Part of a small language model's weights.
Architecture: learned positions, no biases in attention or MLP, tied embeddings, normalized queries and keys.
Training: a variant of Muon for these matrices, 99M tokens, 12070 steps.
Each number is 500 + 50 x the weight over its row's rms, rounded and kept within 0 to 999. Layers, rows and columns count from 0. Numbers have three digits each. The size before them is the row's rms in percent of the matrix's.

# layer 5 attention output, 128x128, rms 0.0672, rows 54-127, columns 0-127
099:496497481436540503536492463494479548523462487447468460482525563466453500496490414514511485472519435512468442512428511512513478550468538496494528481539523509522484502460496498474493490479545499495583428345562575478607496436519464514532538660575502425481601535555577482472510523448508534450526505482541470507514554525487478386457436469542461391448581570654540415498518499394407411563530
097:538535519479506536465524477550493467550457633502531540533547455562523420555529552580466464494569481497592440509539488511567469481532489492536497528453513515529471522500486455512471553444506451500543517534488505531461637566460526590538559404477473521502456501590476457521438457583478578543550483444536474525383576450556438412497456543592414378458490464546472410478539461417466550433585
096:468487518470536536529552468524503419487581446468510482455561565468502445538525627497497517521497418548486513487547460505487470535476453492485458485447509465489479475506563512462532559499532481494547470535489511582411519390552520488529495476500496387519512472592462432527418469449639498480405649532619480565505432473459473523569504522540501466427576468494584594473494470500463598586396
107:473556460479480541453490492438520464590475458528472474482464506493410485544576552543535441515508526554472498541486545575548543548502419488482514508456533471602434507438493438541595534506421533439518493512571435482545445544449489429477491443492487406485472462580437547460462510423491494533532490553465345440527497502429542430467542547500503468464417412338500465462467610462555528570569
098:474477544540540528503459465570529503559514504475412453436461493432534568524528444490468549488481440441569464456530474569501485523490560426442476490535452512434534532624505517468547477453512484443482503483402514446460510469516520538590467576478565504511490496546561559458488457587523547447444470401449552504480555524390519517518521500514482542408469485513437366472516431404585451670424
099:492552461505447444475478555499469494486462496548565452581486554492541565517514454525460574461427562513500488546468536597496488546534486481472438500503538477576572537526447485435435485505566476518546431566434407456518488493507484390438547460488478644459398435528439434461522503536518407410497495452497568553555488508468588560520527464472534459544479545443555495464577388498584612486589
105:479456513511493540532498458444559504537503507470522582397497528550476457434490538547417488489497479584462363513415532452501518502476551568497505536502460535430514525480495477558477451492511473502504552489485551434450491496525387516594601560518440520508563541489531501466484474427546534518450443499474475519547638544420452530418459606508505523500593490572549487445563426480627444634443
100:526680504453598510507514482515478553520436554557534489563486572598455476480580544436430529478531497528522485412494452498448482553479517477459474522495485456561495524471480455508526556499527466468542501428570558505448509492579581517548472443604548571460503499505517538428448446518484415499508526460622464509482541485462589463496461538456562372482527561558455493610533526399458528582539
092:509439453584527607429400547479424474428438538510502449514344496506447559471520478479539424459466404445482440460541545587493521578505491463454532506549496501494513433484464447427531525552550560452578475542419479413502561551481417526555504534411546537601547561453521451547503539450541523523469509462450542466510476585535459464478574543510561561470497469490529510425448488519509541421577
083:513512505459559513484450478506594466476435479485382515450484431483543588558388466547491468498351504510510524511473511472503400453455503539451498465492451558463458499496513511512616474448538493454474532429482465452496498409593482528565440618517450535578459443469542580462535495484475539525427423481518458429490474439470497369494501499479585430489381445555506521523471416512459436496482
118:446496525468447467448467497501450476522487530533460477479475566432537473592616471612537507550543456429467513514495491545510525548488463461461491455545543520468525470479467519501500541485481469497481553442503549577572472526520474462497484535571601495505451459467574513446558554581542459411553495418502620506645470519567536565555500430455405467470448485434616570455557470412551574468596
094:553514522543595488471528474495402536449539419517571566494474512457443567509480558424466422420490525518482507449423538485550515455531475520478550540513460540430450459449464508527464522494477508491454522474514518483489482502537491433552574401560489468520430535483483437547495465473531504537610564500527643338620477460523407622484558489514448487495512422555523459459515550555486535498384
095:525538515449480535463484545553476500478503506517451549501419454461497529520490477524437528481559510493455458561492467468432452453480419495472466450478458504496511481517468492545481562499479507540524468520501324462466431557401543430422570459528509417458413485461564489570486526483408586442429432484465613427473507453376460485471585480642500595475454574502496540479591532541479492460426
096:529524447547477500481448493516492500474548484527519538481470513501458457484626526485470498493486573469527450572466526500539542412463493471568567524486481480516490487417509491436523537592455474543601542505422513486509497420425441385465508449594437464506439508466428471541518504489494577507601440521333455526482469448528486477554575481510615376452468455512398463457510454503434515392438
111:462511463511501460495526452540474495453526485534504464504529560445416457520528503584478464505548514494454474548564473526468456520521528469502485543467531565530518495465520515533428515570455512545508545520421455589456503427481594516504462433510479454547482458423468424553513429472524541570436499442676554484461463499474448520557362532519531619484529412526485507602382551440372578489427
107:473514558455504545450489570482574491552537552450506543460524507518505479536482536498501462563503459546548509549499468438471472521505555530534483511476529476545518490502538507503555440536438482513539483556442473400530527548473393411443525537462507440550536489409444499476557541534421452536486493581345442394381436498462404467374537515503561589456453588573521482593545582578480430508507
096:440449533505483554605515530564446481559439506467536583483465438522470535546516489476507463438498517526580495493525451551505531444466505439559444435593532476482506528476557403506480536501470436512580412470504540516462492514585496517596452490450528541479536624541539491598475498464506496452558558558584542457473553596475651510495533589550479492446440431527540489478446583378442518495565
107:465547468468490570469467512506455506530516456566466514468508475463478531430443495492571429578517488578526468496518484493395454508459512409518504531528531438489484535506488520481470455476469489375544460504514395480481474489504480469526568402523413525388483464551468458521500443428498452567551541511468501502575413526487531573431454490572604479452497458359454640520442461480440626558574
111:539491550512554534541474450496521577510506498422489472565408455526566478610379475514502412467566472533485487507528446499451491533496484503477454496531513558528438449543503490527539534494503580469480518471490542473489464544490486466591575678564485496463462494497471535464530521560499561469460600547502463496628555483439592444381483430417444488548596544500553445466485440598491422483488
095:480430486484471447521470529545578477477482487516510465480547509359471377486490517524521440476525496507481528436478561492471506534533470517460480498549549540498462499516595478549530507551491411588510496526608555471442566490401575587485533549474508621470529590505548569550547435525469495553529490556580525500412435438358466497502576538525450521508505606617468478507496503496492428496401
102:486405536518534512463517523465462423495582514460434508471539512516533540514459477452578521461540470551532576568532522504502516535520534482505480517506484479494477507478517503497474531463515531514509534470469500467550518438551441385479450461451492558486524464582407526475419561441557404583517448571497366582564493465537512548465485545563463558442369436587451350409419560615527507538498
093:482502496593571433515596557461558521514538469450509449454473519435520483545496476462437499484493504519476525564482411570493425470521477450540557525506436486505570597559492486538477532458502522491466490589495506588531445551485475468467504467507496557489491525493346522532461461511505473523451643424426516578520491498518567506508482481447534510520506454321538307432456443485485480534484
097:489500476493494537550474615458478512504427496569482483547550550483453496515521420468440525369442547419505532410479520553525459594492525498555512449564536509435436541486486461430547488490489554513572485526441560433539585525505488484548390540567526613455563526586467534572395492522451473493611552528469537548414549552569472470449475527513485477499433452509532484467579403500433461424498
105:472514504503453577507566428446475447460479530440521532547533478499494451499554502584479474446487458492541585527418509454537467520526519446508551474450547556525502534479541471508471480504554525543485519527578533521574571583472445605486474459525455514448510439533456524486517492545495338460444570422498515514494489697501377401488493505502488483622479504450418476598528430522486536522410
092:561565538508429534542551542552468492524464538538599523424488435519635540447522470423580465500535479464496451506525475512608488509518524557448494448469549472530481538488488621552474526453502490467532503511488497520490530548450503513498530456483458540433429550527461499505530478527526471483552535531355526604572591475471621495591543481551427523477595384522534490475564456505427433599433
093:543599512566517428450422451551469490514504514439526546395494493554574503413520487527508441533440500425493462446456492526523493512508454493479482486529524479513496508541520437457453546526503539474450423477451493451635588483478566534470430555489530594495453498435598597451463445515441480551500496479642463516548514477498533397512430532459359542575496586567537518481539454497476443424559
104:581498537512541453559529501514495576463489553521472442485515498468523478510485447455441533562481598435567490488458479535502555439505553523522494488519479552558493479497474500438517545564560451609387540502413565455462500479506542455537438453569444546479499526525463555464481410442608495521538536516540462614558471516403468523500387539523541434453439442408506475387449588634547516550531
104:530442482486509410493490492513611483572565403506540394531620482527471487440541538528503477498488475480478562594501456506485496450528496507442467491489480509524436556463493509497567455565470542437428556524551491502560511430445523496499409536501482577551440448432519597466484496602507521431442534481441503502510338451464568420469544531491423423520531457366463515522587477531499437465542
096:594451541463488504490453499525444441405501443543429474546468491541524468387425530543486503609476526508513453566537570470512540487503509517509494474474534481507427509532484526494550474466465461425468454481431405497485443532551576473419455458512398526390573489522434426479544402448528500444522468448472516444492468508492623473429473392537576549535527527468450577478465509440474578590392
104:407537535487543488505527511499554552516564494474536449550521508575490517566459488538508516504563470449565453466500467566527463539442506535497483540474558507512481437458512481580458472539604476558488396592460504374415469540489423471459455447417572601532535495561495482526590428527506509483478556536514546483481523553511417525426602485506432583483465616540428532411549491635474542524550
092:494431505531543576443512497412528507434462515424543447561505485447547513484498550491563525512543465533569474497478519508508511512561456502477457495439511576470508531571503454435394554495470480415440584465545453549490426552542465388501460592410576489474512619519457536508525532479553528445571523539507487559527514520588541544451468506551435537420473570424360536531363556449499531473546
112:507511493434480473473506558496462520495499463568526555563433423430493456548486478493517484472473530526557472520464466540471523539558406555395484559535432516508525458469530508447493501526527483530525578491528519519465550588458524468425518542538570476563474470421535500467481561527347450505423499471501411531356531635404528377506479395487422518469480438493511556580594489461558533543522
088:456543564529439530466530493482488480580546530545589564569510482464530475477510528535540554498546477384502535480535528451452509496447510499443429568482433550466510578479558483467511547490512462498537444399525544464523511460473478588582496547474410536491470555515552582535522542543547532556469472479537494488596663463472453511523507484453402364404423442456423487438433536573448469495421
099:550426495504488439578465447447450517527451553456433494508488565489575539575459541518508489482526433531475547559489455523453534548532466509588589494469537507500477539521464533477477397507466505468540556465509479542504539503491504504491412461471404391519520477473486511467435417634487445514463548506479452453528536574566474438425485477458476523586510413508587542553426405551443539353627
097:471475493482493519476514488526440516430493462503456467497429525526481552584541491532506500460444514517506469537494542517449387578386555562579526463498525470458501559504465556504494450465454566578521495526521547517434602481454581644434418504439445484441507500490436476457556502513590596545490485504551400459446561560560515452494509482475417490603558453480502478450599539459554376445433
101:474470563507452474512487524400443590540481417519474546571571497576468434400462596463502519513467509464499483403481505448460465482542486478492537519450541473488463539499556544536523426540542480543424450469415500504460534483634623517536426453445461515504494499539480518552487505560507500576515422414548542528485570563487536403443597475468527533484597475569536522537511561460565495489644
111:460511534478497533503516453487447510492499479543399511515502516515477543458438490545462459494545453492469556467504487506406571512554538502469500537467517486484497513566499460511505487476417531454556500488434551499562461368530541496566466440563581403480491551490518532544467458632536528604500421538526478421636594571442389394399393499600460590510508456520487507445475518482494486414497
106:503541507489511440477538404474531488461479481439489483465470516450530452552503475520547484531512492459545507459495514541540508490465447496536493445464424455483466540448403452525475482533508571445484549504463477646363449460525480549455530459485583469486434463481547403466520483641487528384474634522505546499552570401519575498564531448471573503522467386413544417518415514451509556455531
105:484482536536499494509470555474483519510540460574539468597526470550515530477547482446460607502560502440465559495511519456461503532517456481468511526460507503480521544576571524454537603488509540518515608531551419480470539478463515458473586491427451501618439419470560495526423560642543408480488429561524473517549469526500524422505496475408516412559542485454545453563541427488662577534566
100:505475488571486462423491474459545510433489511511534514455523538510464419443453582527542524576531536503497521531443497451528538506539536455513507522515500429484523552468481462543561521457506476459441538529480422481532573482452435418461511500559546470534453468484534506433521589522441508582472464562459476476541518584536369505524406529488460504500412626629491566478445519586554591461691
097:463478508537548550469601378511536490466511522486476459494445546534511458494550424451509519550468488449546541488549478549514534483454535541496477469474520499470541515445520462538545540509528515573549500502451523475492543384424443471404372526516435423500563438505470568491522497578564520537461485508505381646491318404558515493478502575456451489451548499507425590525529492555456535453526
108:482536489499546487454471471516504501546506561433469466449464366442523527440498524544492493542511494459494563448550417504501533520523562520520486554504548460479483532439429523500397515412483543524450564490405514522540468433595568506589454462451467493525477572487455541465470479525489436546495387479589522594600525485482439427556442459401495493440486422599408465576383521439564542527528
090:490485468506522456460562517427685515468502488530518586504440486506489491506421544432520477489461426589530516492407561430587512456476406469504505556544494565499472450444414498489441547502459489443493494470631530515468540558553495453523551467487543503529547607564561591519567508423530475469528545522450490492503570516561577472506561489515499411448482428591536456538444543404461475559495
095:485437427480457495495519534454561522520498412537439484530511506504497484522515500493527481470499522482448509497461522519490382568483498550598515510538466560448465471529486539548518418425500511539544496475542506585459555530446459494492483559519488435549618482553441384546578474415558568535492563465441459483363490543525510512499588608609638520451519403454469538450528403515477472431434
098:491543545515472444523469452413469531454516451422517497506465508504544502477460535456509452480477473520507512468524506531516501526493496509553508453472565535487476531498455561624507390519548507516462432495475499477453412414626550550543452569436565514525511490517482456450493487583562478486439462454668541445558528520494471602423425523469468637564560590560540477560453393562421457527522
101:502504507505464474475500467534554511458486587472487440512508485530563387499461537483601557511432406535513491456504505492451528514536493570520526543464435476514462461452528538429505543450492535472387598606523467602412422496565481533582541485469526439533536409479497475464509514521519485442481547544472473596511500531466460609592460426505538537489475383471585489578572482461560577590408
105:486488555514476570458524541430520555503543563503543425560460561562465491583511467475552584406531449527470434585514520506609531527489526423557555439483524502513467531527493511569445562530470468487454442399513534546441442519532550425506408464414482487489476511527480523465514522494491541470608488537507448490605584501579598627485384511471434504496433557572496560519467568537461502500581
094:499465499531478502478505461537467485453465529499514437537472481509516526444399518439535516535490480510543537445541530523540447526465427423534514540485462583467583500518471534425524444389547501512465608501474411493442511442528474482444590549397481547468557471549450453432494511444496521503449501503502427520514518454533501448716476543464624483488506509462413394521526380443481576445497
085:442542471529435457490445475466488458490411581562502512518457483423544467533490461477498438501512609395515481467505460501428491559421587481500531500479478543487478493516609468479456445487422511507534481463519547552475423477449557459489486518598463506588555482483523485525520542487520452542581596529580541566462456475403520444408433429560518598516459542350568484485498540540445572587444
105:516544523504412506482445487455503512432445575486462516462426426526477437476473474516425510507538538485462437469435538552495504486554545563480454408521471466462470549522431583471457541523498529540469444591469505471482431553406531660469428545506566449505542540486472503593505574548451524497563479520518556368393484548447483525502472476587486426516480551548544533537535624564556466413463
092:460460497521541468464546551580453524486523546518503494498568588568462462569504516484538461584464421484641535544520421536513423519472499441507513539535547512522506511526560499441519465482553529516460493504580552446510540596563529485476568493473596635474481548524490539455510481506569407534467471529541540464542500438472523494520423435465464526547449498551441358627467449457387470529402
104:586527529520515513490460428588488561515473552471566442504523495520469548509450457440472529462420516451442505432544499503544507450481509495498475510498529405474588492523499512538517486458502506496497489567504463504324529503532528556508456438546526476508353502557454423572472446520454459593544516495574503456367510503383437540471443480573615506480491556541456586542497579509542574438582
102:469559440392481535494488518505495545459537483524445440520546527484497502494500466575524470486588494477530497515528506573418530462519389520497475488571552484523493467585441467478453469541502541465525478470528534457513445420497612543456529552476477499527482462472540480574509614491539409457441439415613449554413440596471531523544502397516490533554585659524508462569552477450468489619526
111:468538502532521494515545496580476511541549507509491454512471435474470490423464503483474535452501583489480519548444442490520529553511477501506498513502427454550485558507508462519477512481507561568511507518622468470525496476569492477518481457570487425455523537524496585533544468393439431589576396585540450454495525493520415565525510581603536588526392542516340549497584500462585470338499
114:511397485446461534534531530442442514465467496534484540546511455512528447550514410495496469561550563493477526543469500556447505555522475463494421561409461510545502498465529511461531474473520494455579589466631498567509435485488451436456512555569476469467466394434604552504507507435482425462501482481562386529439446398504494451539607513569470555554512647542524445495535432515485446558417
097:515447546558516532599452484473564527502486533463479487496488398533556517454484475479545463433455539542472541433491535540472434487576535501513466522512563498464540507524501466490460512453512484524599559562476623502543606525450425554539523505503427464513475479525534522541511506541433532545423563595438457552488433538551420550549570506562431482547564542541522539461569414432419617361590
086:359539529535585472526455569455533487423508495538513538506438496502475518552498488507496498481488478505469518443575483446530443440541527590507451533528463473525505578510471423600524511455528509538525495489573503562452454638430542532600464415566391508512525523452463535428462422519598472482510459477471489529537594500457531474454574400494488464478519438564595596435498471513544581595467
106:412507410524562474470346469457487519512518522474556459463505400569531552455550513526521479498489450492487460545421468493532545442495541442478431518481503502392482461527484546544473576455525478434491578515530508568471497503445454510428547471443457535529409494451456550462430509423474481423540508553478455531528515407516592477464419467479598482529418568514535485510341511447534546379530
100:504485514468437424505509532508544452449509580517601542478441602508574541497476567478507501513473520490482475509463494522518498413552520519534466514530465421515539402493512488546510406491504484615595509452474558479480497483453475516540554564494461595462444586552481510463593464515496568496546465491560630607600425503570576498505509604501621502525521558594520487531628491470505517464522
098:556527459541494472538437536495529455474473536552468476466547572495482556471493542469479532516492482530449446419473502470558531393462509501545501483471510486503515488543519551438527480524550487508402496449515457535601449384520422439520597526602559500444504399503531390485559517528434451460562414558517388447544440446468556484486526551502588408572452494394518459515442610555411464525516
107:483476453545403468470522511565419571495500452469545526448504514459478520529564594499513481517492503504433483509497515524489397508481508487507489511545487484559455508480520511479482451456490459628523508463387513499395475452446457553453507584566462470485471527542503444447436537557514488500450496483429573469419533454457486402491606422438492356420523360480560412527433537535559483611517
111:554465526476487498451554471548521510574476455461549513536454554444410491541519549507526534505507437478467493509536518468425529536539502485495461531564421501539579491501441478459491505524498507485573508588513515573533607590541411433471448561599585409466438464447601443616431603501490562550472573469431593560462471523515439519470486501469487498511404469492410504468431450495409493448594
102:466476449554517491526541531492551427499492550490538519515479605463489462426508449470507583439517450476562490443475490466454534593561454479474439496493558500451558512507505519462491464472410529590487553414581587544532436517514435560450509545469518436577550513412519434500448557586452481506377485573529398521456548514463529487531530422478476626478524493454506483591446418378446489536429
098:514435478544468464567475505518456524516541512499505513564524397493522488443517582474511475572401508552563543518467531501504446447491485480505574483439576498522509498520451540464591514509609556479505444597413519383531468453492532532487448582484526570439533486522514525529522525584516500428398500424521536579591557521467654574487609427508484432527540502518438414498531440576507508450448
093:451501480502445500478493387450476463526374485506528501476553488485430449473470414502436515507472517458400482497430507403491530482528533523530514439500482531491534490500484437547504465518566518429542440481546537506409491499447490582532471463551435485469440544412561510592490541401476560542533526509554514486514548459416400534488485546609592519496395441427566551415510545519577550357501
099:506546486546502478507463466452498508410490476574558587589456530598525555472527538505467507464445479497551467556503421483484535498529462573546520506473462587509496496467507538452503456455498476512582496480465545468585519349430476418500436534434472513471517473467548470527543459534510397520489492568518550377571496552582560513492567458395569517550451500545451546423644583529579482442463
097:539488452569438554406495465436571519504495526480493549534489457567492450430545491469522524504532503436500425539540538459472482525453441470500446472420465488493487549487515508477490563444573551501500597486509489527457459502551556551502444483427450456546504529507599505431476532596454523525435471584476525541455559480458492354529415545411523500497533305452506528578532488464589540612435
104:444493460504537518497444533508428512515491500558500533441494505535474423492436494582506473514526498470392434480504559475426466541517524559445478526483510453462428515607606505479513474512468512555543537447495546540598429405488522450427503496582514493418520533429544460452511502484464496601486552559591526386484561530509529559492469595547571568477483615373601416498490495473496529592456
100:493514496519496604515503460488443442412485455471626499495503506531532603529494501491412462520492468552522500460491458437538462459434461429537449512447489459509506443486530530473488455546467561548541509507466520511516427588479442461537513453421538658535467554476497490423570426409583434461518407426534550521527471455540571469485455595604488486456386515437410478542578470545527507559506
098:561457447510449486472518564448537458530497520504600575526540521486502556511475440481472506483487506489508499461511540473509583509459508530497558521489494524510475424497558477490422483515438447541453484444507533586574483571465570407491519418622474493576453478412532480498505592394390489505404528579561558561466485488468474532556468394544492552656462444466586394513423527496509559489453
100:543518471483519526584515480513530403462569538493434399496571499472539487520525497512524426508554509529522571495525526520531492448477502477515465510551462504479567514531575537460527449477486556516456501516473597502624493478530540527450519484474533525534512371544495496475507472439458463472535469498481524540553438483505642587589415466405668553547547528544447337396522449503485456540535
094:543492446543492456553504463448547543497442447439494490502552538456547520487487523536388539477522468565419519471486433469511505510500524440481492453480600540533475436442543502521529491530520479505432590520455367516568480523414463496455477493374536513549442479419587460495485535464478513509392489450528587444530542548465445449563543575465390652501525504564487557499515551574529551484380
097:571481427476522446468469524538510476496569502515532506465431519540497549461515506548536519485476499494502493557568557499431496495477513511494490490594500500528556432506495505476478491572534527499458531458571510543509609595545570559365426422435494596581515496540589491522464523457438453538428452527440446514465481507587592485589399458433473417619415461447549534434472610512481439532566
101:446543523451460482543613514562485538523508468546446536481534567522452496492562537533531522489523511571442557476519493459516529462497493529565505507522481451500542542528450475506531508544414449498376476495575474519495446485575504525539538505485534476446472440518508501488476537494537500543452507418490437494557567499432469597577579533477569543461575532390391339404371528474546418590401